Weights of a small GPT-style language model, trained from scratch on English Wikipedia.
Size: 11 layers, MLP 320 SwiGLU, vocabulary 2048.
Architecture: LayerNorm before each block, learned positions, biases, tied embeddings.
Each number is 128 + 32 x the weight over the matrix's rms, rounded and kept within 0 to 255. Layers, rows and columns count from 0. Numbers have three digits each.

# gate: layer 3 MLP gate, 320x128, rms 0.286, rows 222-256, columns 0-127
# up: layer 3 MLP up, 320x128, rms 0.261, rows 222-256, columns 0-127
# down: layer 3 MLP down (transposed), 320x128, rms 0.191, rows 222-256, columns 0-127
gate222:097099088218145103165102157107111128168091121165128111138136073134075187107142184129121098116137129079114116148141142078179121141082165134170203107113111136098075119108147158130101102118089172145138167126148138159130157067128059074086121150164119106114174183126085076012106102161057167129109114151090155115082091116150076149123187140137116107139134103124120126128185082107121114179087
up222:095125083123173106113124150130147184116131146149113160077193134122116097151109119172086135127160122174111134154162129162137113119135095147127120102144128133097138170117122107123161147182128115097159111079119088134167076164111110172150173149124130144084103158142158120140111120118171187196085097128154088132139171094049149111107098123121129110129153134116147127093110124144129145114138
down222:097144148142118148087109124112106182145174085096135133145146100100093112127144108126106078134095237158149116132077158129136121111123147144146188103116149123099105115125129139114093161104153120148099144150157150118122090105086148097115128133111123166102104071194113101136138199187109175126103091139141157129163177127154108099117143082144106173122134093135129133123169143095123167057149
gate223:119128128154117092109105117126141196126147130118114104091155054122132106105114109136102033076135147148177080141157157121133114108106107129126089161157124176072100148077114147133083113105146131128139132147134100165115085161116097120143132079121146120199119118179145113139145068129131146106181147120176120093100155166170078141171133166178141117122105088144106103130119147132134115187077
up223:166111052084110118135108136151094127095171165093141136158194137047109122100115162179124134117144089145146148192140150158148132184157089096120170201126154134111150135170132150143025113078152125114130108114139138161182060157159090157161114115050058173151153086131128108125173161121087125102134061129194083125106078113094132117054139168151160182131133142128141109118087133155118141142100
down223:107182081120139117139120145080131174111126178130130154100145148081120129114141105152150111207117121154087154072171142047160091123175129124111145102099135148168155103083125119097127111118195150131104136111104159100106129116077101168129155102103123124180166183163112197074154191127116090103153119096113097099142159132142174127109177102136154165135109123130076166076155092133093170154070
gate224:177181113131137152126051149099125194124194109093092137145100088094100167126143054136099129124122146118102099131107095115113078152151153126185130109138126150167103190063132130077138127151121099091137201113093115153131099157140131147136089067114146177110151109116130097098094100113140086110148128120175139146106151128189114132153109211172208122153164134129081112111113162157117167101129
up224:126142133109089130141127171105179150201151141142086119083083128137122110106218177110083138143167090108129156157115133113133142130109158109098139135152112150135038150068087157130107151102125169120130147091179147099140104098183123136109072124148129109133117099075164091151127112113107049163099058143200163142170124185093132120061159113218171139109119126101103149120111141147105123110154
down224:110149071106152095052087133064089064104178106107152127096118090103082111188136122088165092099147134148144092142138100121063128114131146110121084161197050141125131066091088039074121059097073135084100127070156126139138124196105135120120130143085107069079166140166153104152098166114155170210170094152096071105108155126131155078099158131135091084142097116098162152215103117102131094128155
gate225:133060145156190152215070093132202099074149124158114146132100174121106151135121142039127042145133078129178110075128123124160138113142116157132089123167077156147132154147083083107102101163140122140142118147183170125124126141130062110096086134087157128092099166096109150142108098105154151086146091177135093169167100089123118118138104049172152106131085086170077098112148197197132136111177
up225:190108145093151017109196018163150140083147132163129142136086090125083127129136108116125121087158078146144094076080129111110110117068101103094120108125157127168121152186156177144101154117094131131124152137153187112166135166120178167111109163148167064052116065120139093105077156153150165168125140155184175152150122152148111092103223158076152177123153110182074172145074111135163144125158
down225:150112092148149158120129101143136144142213192093124161148098149078173202171153167077132120150148151157163106148184068092106150111162160136243127097108088158149123079090116095116132146050086172115149068117135131126117043124159145120149152111079146158145118145157144118124122156143077154062145131119155078108136137112133161145121155138151103154159132150116082089168136186102108077128087
gate226:118153105131115112145118132171138138065180103131110121110144094115112132160129140114127126152171137179123120131113181093138144169070096199099099063157130109167114065121045110179131150169087126113088178103123085131118077129102125094087122128117125139097201193130113121181124117074112127098165143134133132155107106130097108198138169080157114141154134120132136145081148167084127099066109
up226:132100124125102138163110121081111165090202095117118114130118159162107170143107102146127122132171068165102110077152141159107126115104118122114172120114133174123141091123124130140124137146115194114107175112106144122111106123116120140095123133168087150099124136161109165064090137079118153120167109137190135185137181077109187158212143162080118101129118164138132166168086143129101082146177
down226:142138181130097169133123183175146106119115090103090080099082140133151133097135163125117107146101137084162164190106143143147100090204162119139084132119127117127168071174142108113114095116116110176132074098150109128150167114125137126103153081168115102140088066142099090178078114149183123137099074118104133110118134148200061130088105136116127159130092113161129099126089142113172151181152
gate227:146129111207177095168150118175158075159095084085150115119096105126075126100132071103095172004076136112132140129179153069187131135122108089136123065132067142131106157131098164141192078108140125130127145182106157148140075120119082078172107118118152129105145152120156163121059130177122153086146203110126143134125092158104115101161142104140172080115183119116126133136153100147176104129146
up227:078146112145072132107141073089125092142158112151168130158154120106144138129074111130130104148133178123126132107127140143063107093145079126140144109112148095144121168151164151135080131089170153117168120082186134088119114122135165152089107133082148149105096109190143094101124132155132144113073087126165087089100186055075143144143148187091154135081132125190116129106145120175137150137151
down227:132123184167138149139087122125104125147091119087121104124164089132151155156130097162124137114170148122107069083125145131097091044121154138168171151160138191171142107057099108152094114132089147136135119056162143077132106138163099075125137135132183104113126193133088182104153117173090134129159112098085144134136120100116117112112117159113127185121100073135165140082136108150130124091146
gate228:146115179155135117067077094066157105145088175043120146146117184134130142144147158154114118116107134113160119115130108084103101136137126131000151125065136189144128155137130140122081124093084147135100148146162106094127129107200127059130131107143098126121155187096095097120047144153088180188173179106152131197131149144091171040129152108127105132084116091086146099113113151143055130143097
up228:101098130166082127172168086145109095112131062191126182039097140157144100104114103047102138077135148091135094135155118129100156097114074117103148109163092120118120165110123122133144161150130112095129064173137156176160156096154165126153123176117144134155137115108189187157183146128146155098098108067138076092110103066090110144104115157084116141136131140095121159118121082148135127127168
down228:169171126149127098064123108145156151165138103138082179179152100215167164137157134150141166147091089090130084125056121099088160118139134116132140125149190098090088097157093185254087127156125140175194159119098134129161164176154137127153123151140125066126133163114092128093182138132136187068142110147138081116142139169133105138144116127133098122137126157144120138073123117121156092122163
gate229:137111101124117159108153079162183128181144098117135104158109137148130152167139106154158090116067104166097154099148134140115110123129136135121094147153152106162145099119139141118118131120113106145181136088133115108116107135131117148138148130153093109133141124139166119151116149128141134111112128136108154104121113124097161152102104197132137113108122088156063085115119149151118119144138
up229:123124111136124164148150101163143151121160119114137127112150124122121174096129119155103128102123145163102141121160152101105127134138135124129122147136159147140109117129157133133131134099123091146126095135116104090134121155205116114125129124128159123105164163148098149153094091138123141142118119130139160112164108121089133115134145124105155092131110127113128111104135130154136141131143
down229:139086080092148157071149096147160136147109107138114144134116150145143199144127116104165124130143152139095090075130136156157122116103129109111178156133142127117150149101154098166089154104103131129149147128133119112147096138115125108133106109172147137110161128143109146099119140108192148099149127058144120142165143135166105109110135108107074135179146154083130145125168124111060134103147
gate230:058171186113163107112129140164177085176098147110111150136127053136141178150113128141117104120091172118128161114108121166138165082145097097124138110128132152146115091089125189066090113099127154129167095159121142173110133175167121095124087125126095142131156208106143152167101131129144107087108098123177126126145131143097180087101151106095132123124114098134112138115162184155136099126127
up230:111130117125115108117156144152157132132105130113126151118120062139143130104119121163112129118114124129111153159121103116160139113120089111144159141113152157167107141102155166086115103108146124140118129156125126128116114089107142124121133139149137099112118136113128158202115138092133111119129118112123099170139115109113182107030176158156114143108079146198107106049133129182165141125113
down230:188152155139113124106164117117105076137131110089152102120076114091143197161099116102094063171123094134086144161122115171126153119111131064135107153115134137153099152167136183079126144120156142111140123096092128098114187140158100114142114152118135103087149173109099051092137157117122103162143134121119141086152112062099244144077130160139147144126107161130162098105133154132183166129118
gate231:143106173115148072111146145086049147113120107143174141054151109106144087090147139143123173146088107113167128049058151123126139171130112134111114112161133119135109180127150201114085146027106139153096146131118100143137120167139129169099153159116149126169108150143106153182067132110170088169141141135189063124110195074119149079123093092083162094140081144153193180112143143159086092189136
up231:144141184075099127154119058111113089114148167186111171117109153123148117122120087176083134115117090115157110089107083122108139153171072140070110139058180194141165143145171130162137155107114111084102109180131125102158148147183157099109121140185169117128029125166147176111101086142127125140072213151103098175106047124123134157101115147101147141142130138086125142155108136174135156111103
down231:055130054108093106147123136171114111097143180142102113159078102074119217167111160149106119085119168182119096149115109117142146088122137073146181133189141106174167150105160091126122093149162118153207117100145136172151124145095131133100162135101157143115119154206192085120136138128059102120190166069135122107128108190179152151106152126193144091154106159103118086158115129147149089165115
gate232:083214142106106162130111114120103155109116122164145121087178173098121112083100134091179163162057117154142157151080175089114107126136123156115155079126152151107094129086179134164119087141168044189173181096114077092105137166109135098135133175121092148123105157136082131141023202104139185142098116113156098152128215115086112158140122161177138178134133105128105116070127118168145148126127
up232:136178135150184127096107144125111145114085135116139123132059077187133105140146111139133049126128126074154141129116138109099139156092122104173254118145188118177167166132159087209127134129112029094151074137123175106169147113093113097068125180133088191101072154154102164108141151120149108116083126117099153095147128146185115116089126119126099112092095091139132109119197106137133142153127
down232:143146143103166140126160148158097054063119076073103126157152140076151154106109113149138109151085067130132133142142093108127132078107112154120075162134118169116082072149170116173178151152186148079108100121162078157105099106117159128149112211082139141185122109137166182107161161145079096164112097124113142164108145142057150152092168104182124124122159159095159092153099137148168136144120
gate233:154095142154117164128190107076092158099116123096127123065136129102064184114152139161105113167149056129146191118130147059138100123081062127126143141069085066105146182135099112244138152141131109151123087144102116111085135155157158112122120133185148172147130112162114133087111134116138107108135149093140183126110161085173120104191143076134140129093070148219106124154127145151145112147213
up233:120148172103106142086132143168193122140085200146114095212092136171191117113090118157071154138106122116117180126126151175138129114144078145104082099212160116095174143123112110109120105140187081161126146139137090127120061127168150152165147092101138116129149150113135159118106197045158082118159128189146074098137128162119129132097144177095130126166130144089114152103038056125172092098168
down233:185128111148152075124095206076185142128152106068155090147117157115125114161085133128179161112122098138130112127161130116106071126157137117143108116126153152140137097179166145072086174083113166117134135120167075033082111186111126054093088157144116109178110112118026120125106120084110113110146104107081141138161165120098140123141114101074138126122132159153111154129141153113086098108119
gate234:103124171099148090124106155161143132098109110143144148115158111086147128117130124150157163144176191066131088098194134134142167096136137108157145130152083065114084104069136156100118138143093194155106101162111135146163104088180110142156152115149131152166130125107094073107134097110114116121167146104110174092126098119174196119125085211093122144071077096113193109108094101103156110079118
up234:199136089123148174163160104104137075152118157170064165093179168138148111140157133138118103167136116150124096097140154127156114142112130137116056132112126109164127186145070155122127170126146104145102130122157127146165101150144113150140145118103143089101118113118153161130116136160087164173106103089128185142095144143157101084161205106189151146127099122081167158166108109127116159170171
down234:091113120123172147119139143098109163098114093087139103093160145074148143106106159083126154118128097109134070097117162162158151101120123119155118092149101136082101143147070131127135161123085100116113117106039143134172136101176102108203100101129118125097105147193137112117114117111122114100134170091178144094102152102173141089130108123023179159114042106150097107131099151129134124090117
gate235:119117091135177159135154091185123152146147144128077099145091131118147113129124072144184153096129095133155114079108153086058099119129084118171079097138116131171174147085133105103101121159190150203083161150134129133129096098123175117148112084099153180098143111135128148153110163138154148119139152114151142137116190126126140183135149174087112130096107099184183098140190166132182119100167
up235:162136130127121178107110184104125149140064102107090125125117154104050106133132028123152089079115105158170122153110093080136107114146146139131124114151153187163097185150152119141097168161083125082107115135165114171171134100174174115148137151087102131109126144136098119099197144092151141094096107109125100136169113080141109105142141133122121112145149128169176121062071141214176129114121
down235:185122136120162152108110106102130100170094140124086113108147134131154177084138149133169134153086089058103113090144125132122180077087044174183120109130164038133145089153126181088136083130159059119107096102158106162167151079118135093129106109114128154104205175150107106099154116086159112106139116150159089154097171124145122180125126069142139106097111141111120103151132119131184187139089
gate236:158043117108136111163163077100127176110149099175152126096051145160161099141129132085179099140058084116115102053131143134111152172211144167047149059122148166184141149111115113149162113117139155177147126160163136130088066092135128117096154128161104056122152082152110150182128135164144092107196100127142114091103156116096143071132105087106132086096119127117102141072151131150150080051142
up236:117118129097125143101159102197158120144137159135093147171095075135122140148122118107120063095104122158108148107100157123150134151196145096126136157082126162123120081077086119117138082202125142140135151063170155162148119091164106103100116072147127117128115096087168130095161131129112141111113128122152109082096093131103125125151177115166135098197163146197126134135174146126141137096134
down236:075115104140164081100132123185098163078097117097088106083227110106132111153127144080103141088144135165143181186125147113176103105097177148118198149130108152084104077162152103101116146150108103121171148070121090101087193124139046117146132104133189112123103124082137151083176152147152121140147132086091125140124112175135120145127101038099157049152142151076179148133104150105197127156079
gate237:126149112171141059126144142159128087082153082179124121151090153095100168082147173111094082081128119085122147117151108105134049122130196114125176111153143109157132194117088124115151100109153130112108108165109108158131140131122149116097121142111115171123078114146124168134120125085180151104129169152175101161121167139126087092110119154154157062086103130131116125104149120150077146178136
up237:110108139091140141118148118104136112089123119114135127143113160092132059101109085140127190089106110087082134185149110117066102174144116182164184125114117101090190124127153072121099132114111113151105130121111156161121124147146171118130109160130137150111065086119121125194126116169152127155118134120128107149092131124198104141130130127156162156070121216196147152160152157125147137106145
down237:122175117122146120139072137135137123150132157125114142112088148134136173140114159126152159140145114091122108134143179143159127083137108100119115102138137124149062140176185101137183081139123137165101128136187142099109151090119088129109102075133151149149178116167165103126129106128149151141132134106157147099100071117139101110113099082103149150165076147175152161117188102081135136148120
gate238:151197119191078176171146147127070182094132108126151114077141157097190127159167035094166129078130107089161072147065113079139127208110143143158054095146107184101148117111128131123095133122135071135154121132167123180162113128166097079139176102115108116128052152122084104099182117181080114094069112108125094141085113126155126123125159149169121159161164106117058080116136071193125151077146
up238:091095102164149206164142145178101069137101135111037135103123134134097141167113114105052170162150138118126107112136132145170110144142100140167078143213124134156127180130168145116120117159112090090133094162161076190211178143133097069168138099127166140153084173132135166090113071156065092152106107142136117146075141131143143078146134086153120140141157092174099134128133111155097115131123
down238:114123161161125137119167078086116154156124171183166137099059160085094133193135152104082106117128089156123112159107092114085215136084166094145078159146100143173105156120098132104106102159090105119084124175109191199174075146086167167120155179136171115141154138171137101181165129120137109097101050096177141135133111122115093145094162114090137123148111180153077106199100080153148126081091
gate239:160136085123080106218149166147126123100137136178157100136203128104096104155102131114100099086148133115118173114080106128099178094142163103170141124122162146110156139153093119134138166186150106110094099186125134158198169125142127132112132109095158151135147189098100109138173142140092156113114131181118120125136013087128057110113079145086131167066063150173110123114134092145137108128082
up239:137153081108103142134092152129139134149157088119143074154157123146151147154137206197125116142206157104118137149117082156121138131127120087171135118129120080167124159094095124070093140129109182137120133145115069153108128109103138127097108127120067099188136143103140120117182188115105107122142164174087129094124050116095059072131137120142116132058108132132129168138148133096116169151067
down239:163114160092118146159098127133084121107037132139138103142131161138156138163119120156124160194153098122182098194082107212133189174143103157117141106133161132132122110153118173100109144145096084125094127149157133137104172139179107103144125151148042068138122133157172169133158111093145104108187095149080101140178202148068128109104127123137077155145127169142085130108181149131173117124133
gate240:117098089126109150095174083125039115144165153140152109123107107128147122120128147156140153141104095135155160132159128123077143119140129096090134136164127093157069154106131213150070105143125109202128160163140126209139156139122110061160103121117117110160111100108171089070087170097137156133120136099121220130134152105144079130116168162179132115092093117132117186142188083163137143139192
up240:107120082153188107113111160154068118130159181191103058088116137105123085112134158151077131159101112109188183069091103155093143153120114125152141143108101102123162146153129119138131121119142146159162116142134139129125138140169130090085087081112153121171141135143146052115143147135090100101150164137130133113097122160116162063142103145094160115160113134104161068108158080167118124129130
down240:162148165089070155131138115151085120132159078144089135143084103175122131154129152111123191086153111199185127147176074171076116155103091102123144154143151151099077129180126114135163134159131103146074123201104122111139114134145046051146115110108147080171161099127089082119130131092154179152190132100171116181111143132184137081113167157084151171109137117114180159094089095150108096129185
gate241:107136127145158110110124129141152124099148115128121100094131130159129168151169082121131057097116131116136122130130100124103139082099129181079171172077117199113133103121149133132179118113187109155130131120208130169174135067215100106066110142153062089151153113129158102129159109137089150113145156115139171107084130180083117099104133186107102087152125098100156124095218071133181109088096
up241:147147118108145122154111118120128171168110078163129149115175090101162140104116062112155188118133054120139132156094140143113154158104107132120110072073119123071115098136082158144079127082113094137147130168148128132178141101134119151182118073094064125068150171075122149157178117137142121121113156153134174092186096110162172170061097116165187133188084091144128108121089176085117168155081
down241:127109133176127109143029118067078140101076126122097134093104157111130146092171161149135122089226155135119112127145117131088095108153120114147140079103146109091127097091089174164157120099125112085125076116094177110163129109153097089098086142133144168104160085105159163173136124097104114128119130177152078094134019111171128169165093117102128117096107184163100111120190175111149143127137
gate242:070066085203149147118150183147112115075106144075053185098120154089165157148081043149137122082125155119179100092101105137119093132171180135147148162193066080163121092107127143126120096103064107153127084131147201169145126132149115140155094147071073088121162113101111094127071115115190151140221126192132156088044186075175073129101114151109162093073122181136178145170105169093118152118157
up242:166132094118147149141147133136189101087121123125195149086129133122137167094117055109092131186122103185105154071144072132109214215103145153105162098119144130122092086177113168145173089100134101134126107197192122109145112155119172166150075158134146070052168140181115165120077115140109199198133126134092119157102082098168117123156137155122140090192061134045070124225084152155164117099123
down242:115111119131129160159153185200113130088164145139169111155098084095211103122104092186149183121098195168122139153164133199110139122095130146116116151179094151108121096120109136053143122155124151154088161093089095163182147108091150098131151170151118131175113112149179135169106094051175159115152202147095148118125152135131139161135151134121140171149133152146085151130137101114135079077202
gate243:116087132140152123118125141194126137106143213167122111100112139111129092127172117105108084141114095140132121126128159103115081157096176080150072054114089150142116125156110179159126188138095099072177180170151108142124151108129151113132166117122184083105110144082095086114129122152117181109104111121186208137095111220130110132141147129167179172141155095154128113117164128208107112141136
up243:110111152099126125095127146165139134115152197128055117112080098066143137133212107175121164180093110083158154123138122111117114123095128038125095105121074124151151143187107117165113144102092131145122122164118187116133127147114120144079120093126099161105140129147120088110132080168085224122102092071147149147120154126086097112137175149130127072154202111137111111154112133106154141111156
down243:117158126139125178158162101151113110118177156154076112147119160122103139117137144141140126093140061117128155106143191117095083093162109104135092171092141190136141112163199116177092115150074091106183103113075127133088196025086094059123115120202112110160112145094131176157123098139132149132135138105061088115117118105128128054174131142089168120125151143097070065131127076152082166087112
gate244:145135097137092140145149141117093163105189034117121191004097173102109157139145112145157077133127135139157146111161131131099156141125109130170105119047135107100159117076101156138177116122137106087135156114190135138168106098128166099109128162114084144175172170126145112153085173138104109154194079101152123043085129118141064118137114163136136123109178083088136172141138145162083127146144
up244:144126124150188139075104122127134146138109151107135169072111126136158182133148106101093125054095153084163120113070136138128113109159162133112137182127137187140143052145177167124177163178130103128066142177112199152072126090104073137166108153168081130076130183128089092121120100138164188139156118138143115129091141170146089131160104161152183141138078142107133105062157046118147185142130
down244:128141140100092200102100157099096112138124126136113167125150123120122166199131117057116126094087073151231139140138103141086145131091111142115132110112101160137139108095127120166129113035181190156148139146138113136199085126128112128155145131130132097129072109143146033127109128132165090124179136134177122089101109145168145183102138136128093141068183133163109123165172102181068133095115
gate245:134089128125129084125079164128120141203105101139114144117160144155153107153136163147103089129152164151110145129136103138156125095098169114115130092110109118143083127131134148117110127070134162100142170120103131154151122160113130183146156127126173120100158159123175120156094154122161122147132133130144108146122123073122146139094140113100155143148117099104142117153119140112047068127085
up245:120126106187139070138085112141110169119082124120093129130108139132140169152171195114107114098130161143163095166087112129130126127131106133136127160116083167046116112116133113113105140106121122133143169176129112138139133098110138101081133163156152146169105145123108109090116154141155128172109141089124185152134165128144149143162157149162174148148117095096178114113047177083083108141165
down245:181114141090114161146115115125073107134136105122146129132107134102123116090153176109152143137123085082121126102110157097197106137168143148152129125139147115139071156106196128109089115118175077162074109201099111104132108140122146186144156134127183134144112126136130120156075149120111110124161134109123092125086121102113112113133095038131113143140101152123121096121062140117128162116129
gate246:160162122107139053172082118075162140109162211116190105170134111113182143176165165088133133125133096134153147088114100091095091129104162150094072045136136177064114125156073122102137110114136132154199166177117168112123087090143059114127148142132100090147150129110112138112118166119110107141178095140142148102141133194122158119135121094167176119125146106104134163198116147085111150114149
up246:183099160076141109117058147099069122144157136123140131127066128098137123121104132114196129150078125131174122137076109134125099078153118157088133118154118149097163103136181046170103130118135137149137112157130103129115048138089209174149135153115104181127120158176142160142109062117215024136161095116039150089136074102141132102117148133130145100179108117169103184101125089134083127141163
down246:105128098139106188100119139057126163141090146179075115064114171079131091132118123138095117113116102140132205114052118129088117146158152157123117097147133164135121127161110167152130097173071116065074131108159105115224111162132141120190136107095115117078088107137110144102131176172110187088099178160116115171126120085103126191071123069114134168128110123133059146101163179143095090149144
gate247:120106054131070105122112143155132183081103120118120126131138131113019165126201055183147189089143135147132125139052158202147144091189123087126114150151104092092086123077037137131056198095171137132060104098158095185077115178092086139173121151167122108131150126140076109073118111124043155120105077129134162108131071160135127115110151160144189154201151167146161114118115190167144100155103
up247:101170116150096074136124083198113159145120150112089122117107154071121114107108145124164120226161124141086190130117074102148162175114145234028066081129126164099160156105128071099145142168139123194095135208129099089134118134096162158123156094170104133097098175125105117119149145134111109150114166146051112076196152132134138169142085108168086109177127138073117152226120071147096088110124
down247:118068085177133178124035113139060167147063107080133138105126159106128077114145129134183117172064061137112125181134056197126111130175103194120130104108193109155137109115146202141133121117122110162119107125122106094124141086127073166133121145086127119131088085116166113214126110147108167139113073097135119067151189125153099123085128091128092082132142169133192114108166156114150133123158
gate248:107183102107120143130189110191141117152145147099111167114158072155061141164127096126210070135099198154118143116090216099087124107089093133117056151154181117065128158129123160120141098181127131151110140180106148085108160136160095123144129112123148169111143143177084136121147139123144151138146130107152137138124104097154130113103119170087097183060074114133125151136152128126104156130093
up248:143110079120178152145106167153183076090117099134100025133144104115161117159110169143153094080097117107132098118104128133122127186183173131102156163116167112147141112141104143145113170133125117163108106119135111107172121065081176123121190094099123120074124155138109145152114052175140168085151175116098202100123159105081198164092109152175151088180134136107126099081106151140108101120111
down248:154133125110145101111172134101121151144128133097128115146165103130082167132204118127059119153090182151186172149062076121108107106095085139151159131149094081105113159104162150132120152146213134044120148178103144114118132163141158145165122176153138157159082125145130106109102085153127156202099169095153129101125091095152118108128151163079162161089114200163118179114146118148117156116158
gate249:148119138164148097104158167132140171101114144101137080084062138155122158150093117135122077178093105134132213132185113107123107120111193143069111057122107156079121089112083054067102098037130161167172162173096108140181169154082168161088148107151179156163077221144174109132125165145110190165132141153104085098112120197162099108108121082102084120151118139109098160233091168084115171070125
up249:096126128168203122194143067125042112167085107141090159134140089130119120107123142136121134170166153145180153134115059192152087076109060186113134180136114150114149172069107111139117146138114173125091115172109148102140161122071134112157074172083148083157154190131114108108103140155139090113114145112097113102126088108081199140123136145046132144113127078059119153168135067102105124120081
down249:122124139145092111095207113122075142119125141171148148113163109064081066139182116058093063134104141111132118152118115143134164053140132085097098149146106032134089144121085088109090112179153221133129163090114099150161122131135070163137106157132128156106075152100089059152161084084181085079125161149117119102125202062147160115076163099086094129144098151126094119125085146133161121130095
gate250:111095134126066065154125063165096137139148170147129149126147160112083102128102129179144105151165111125161133090114120099159147122113116101180124130102159104056125122048167131137106133148117164120073121136114081160090099185135165135093121119083134075111166064124126138139155174070147164158114150146114147088151171122218114105092136138153090147170170100125078176131102139150104070132144
up250:144094138148045121147100096084143143141171055118124154136116036145073151057165187158118132121123133136129134100141154109139112178184090117139142128113143139107197138166148138161154159080146100124121138126183175100144099145090114119138109123133113161116057064176118141174141156147110141117104161155125172121118094087168057108071087093066136152074113147131114134100116122107128162139152
down250:121087117114136095123085139129202070090118146111143155115124147190115108106140070075111132126125153108112127109146144126136138082179101148059136189143129173200097118048120135121090070102173087084104092128130143142156172104126104142139161151150078136123118127068124107140117108123098054155079108147095128128156189150114168181131085134170145148091180123127099041118132141122144157161161
gate251:128118132077161097070138113185120138120096170101134107125148154146142134139169069114084148170165130073128093192140122115121074179155131130128107056154116161199113103141136109150104098079110167140126093163112102177136072092146177163120107090206107129173114094154181133161096088088162165148147105124130161138120072190099121116156163072148093119075107119185126134065175120143144132136157
up251:106107120083128128151130104140118126128167107117116134117120178084116168109155160059161168102151156114154173110120140089180087124112236146178086173116109105118103143174116120161117165100120094140128120139145153128130109106142076127121143110138097140148131093093054107110045125136113080063093110178167110188113067137136138157123110100105180109148166130084173137177118106132137071114131
down251:120068136129148101133063141126166072063096128172111083120151098189087137160108136133143131122171108160124101158123153161166099130124142126104162122155062110182096125089128155153118117155113111136095146143107170067111128130125121121139128137161122105182102135063105108169125080157078080071088107145153123126086069104103109096119078157088068110136153152116060161176125119167169106173143
gate252:125106092151176101200135133143125109109173113103105154110168159056122082197181123175107070108113088125163133095161137085103094094118084121121157117088130128142142161183170138145175168107163140142102132128163165099112123107133118151133157141146140148153097078133096087141121176095114055182183169187211190170157180170111071102113107110111186140115086115112157154161151140136076141112168
up252:137150034118140149130106122133146114114142166156182104165101164105125110114111157135117143101091133181135188168116106142090101137099137071132131133091139143103130155087123137125167155101185143179119138129119104173123066144156081117134175108123197068172163109099167106100167187096106147135165111192145085140075119090131209135135141130089077130134139114138139089174121121163171136132114
down252:184111179075099060051108160094140149114148146168168077160099151147124103110108107143134130131126100142158110124160092118158104090131173113136088124114133169136118153126139131155094131099140093151164127116109205133135121074152144157125185125124156119115155171067096131171166094089195130155157090120087128042129103137130099141169128180093158107080172087164145134121122128160122130069177
gate253:189128175163164049188118107113099125156155074155175178087114138135155076152071087154085171085115117118106050096101185146179106074169106125163146098147116140153162058124090138164112141068125093124150095231151186115104113124148159125108113103154167129145192111126126144123110154043146092112160214142111093106123181135132075117163130141099127180179140063103087154104084175148083120109057
up253:165073121141215167077090168156094063168097170174101121120171142122110122120182151140059123113144100119158196115167082149173113110109104116138112114136124134146128090099115145139085090155149152158153128136152151132095099074075179139109144153138126138116200141136153134131141012120181150090106122018105112112138132144105173153122110105155079175126141089143114151127099109073141177155076
down253:102128178090124113150126083134146197110104089085114115110095146124197114093130100066131111175119155065097026156135114156128084124177136153155079122170094073142175198088111136134176097115125077155117178143181136087072098166116115165140110209109180140124162104099117055153086147128125098144179134204129056120092171121138135110140120142135144141120140168179125122146149132108127156139179
gate254:173057111111110115119136118125161157123102150111130126125146085118118159086152155088143116132170101136071094101101153064199062111095124130105160125140108138070088151176107128121090123074062160174094145115167175063105113140154125099141103064116079116117152120181151176149072171147137152128118114148163147088092099069096134154158153177115080138151139129106152117085125113094127167142110
up254:124165147096135067152136181127131144091119086045086159137166065161050109145075165153145204131115149130099142215111195114156115137165147140131120125093162154170089094165132093137183095147123124122126192118060083133126098094068198099144139087102158102134148155153102091171159024122101091100122099119165154142087094158141101137209130081102104132116117157137185168113146154134108072131137
down254:126189100106175106180158137168164086126155081111061121130138202170086163182145140087139182096104140145120114152167121117078126118099114126143109160065124090125139129069126126169169083133129133180128132104124153108155121178116142152130149114148149101083068142178151139132126140109086104124143043115116206136168146151190098123122157117157082137155098088137118187145108147142109064153156
gate255:135067150126176146142214099128100123161145138146105148142137156125120112159145104129139119113096124123150143141176138165120129136132227114095133155144163140116100119126169124120189149078114107138147084102080136159210165108133106130134165126128138114116107069147149107140090146118125125144138128084125127132069126070129117153154115141134126091119114189114161136123138102146089107102095
up255:144138101086138126101117085136140133176128135111142098129126125105153183142116095165152120120143122130167136072142076150100155119106096139137105154130114116096132095102144157101105089092126129141134146129096124165132076132155104100100140120141136152114204122118173193123126091122117142116150182157098127180136110150113220089080112156150125126164121148155141062179145131128065112117175
down255:097171062136222121132062106158138105138112179054110114103090106108065187115137180091088156079116179130127106120115191068145120182136144152143104106182116181115128109082109125106136096139128109117161144176157122134121101141123123137116133129099065125098109109116148114149135098105139171083115143152150165059161099167163097099078151125143138148103180098189167100058126106159159157210110
gate256:121164085156108137068123112130151182087098182151176141110098074114117114103160101135159168131121164188125088159103101102092144175086131129157150183147116159139113119119123119125114162145176109140113177131151120119107109174183136133156182157057140095131201094125117129151188128102092168085123106101163104086090074130173083144135125172130170145121143107176193144151117169122154130103118
up256:132174123086091120075099161108082138148133120141157070081148133124121110138089074131107114106158114107082142138120096090157102095138137134122161168200115170095132102159155114184130082161152146132099116181176151170171114163089088135108157111172148182169147106109128122026102153142104167162078120136170080164137089142152100082131110184120121095136153122149049183197129092142134113121172
down256:116110073201112131179150145072095129137116199175146153146065058120102180135146156141132126084098110120115125137102089151116090134116135116114136073153166127189095093091127146115164168142178096133121164088120153123145155106171089125177124137106126096170129120122111122139131159077103161143143130086107150213053125135131182148169098115134155112136104174147172190122077094157118099157208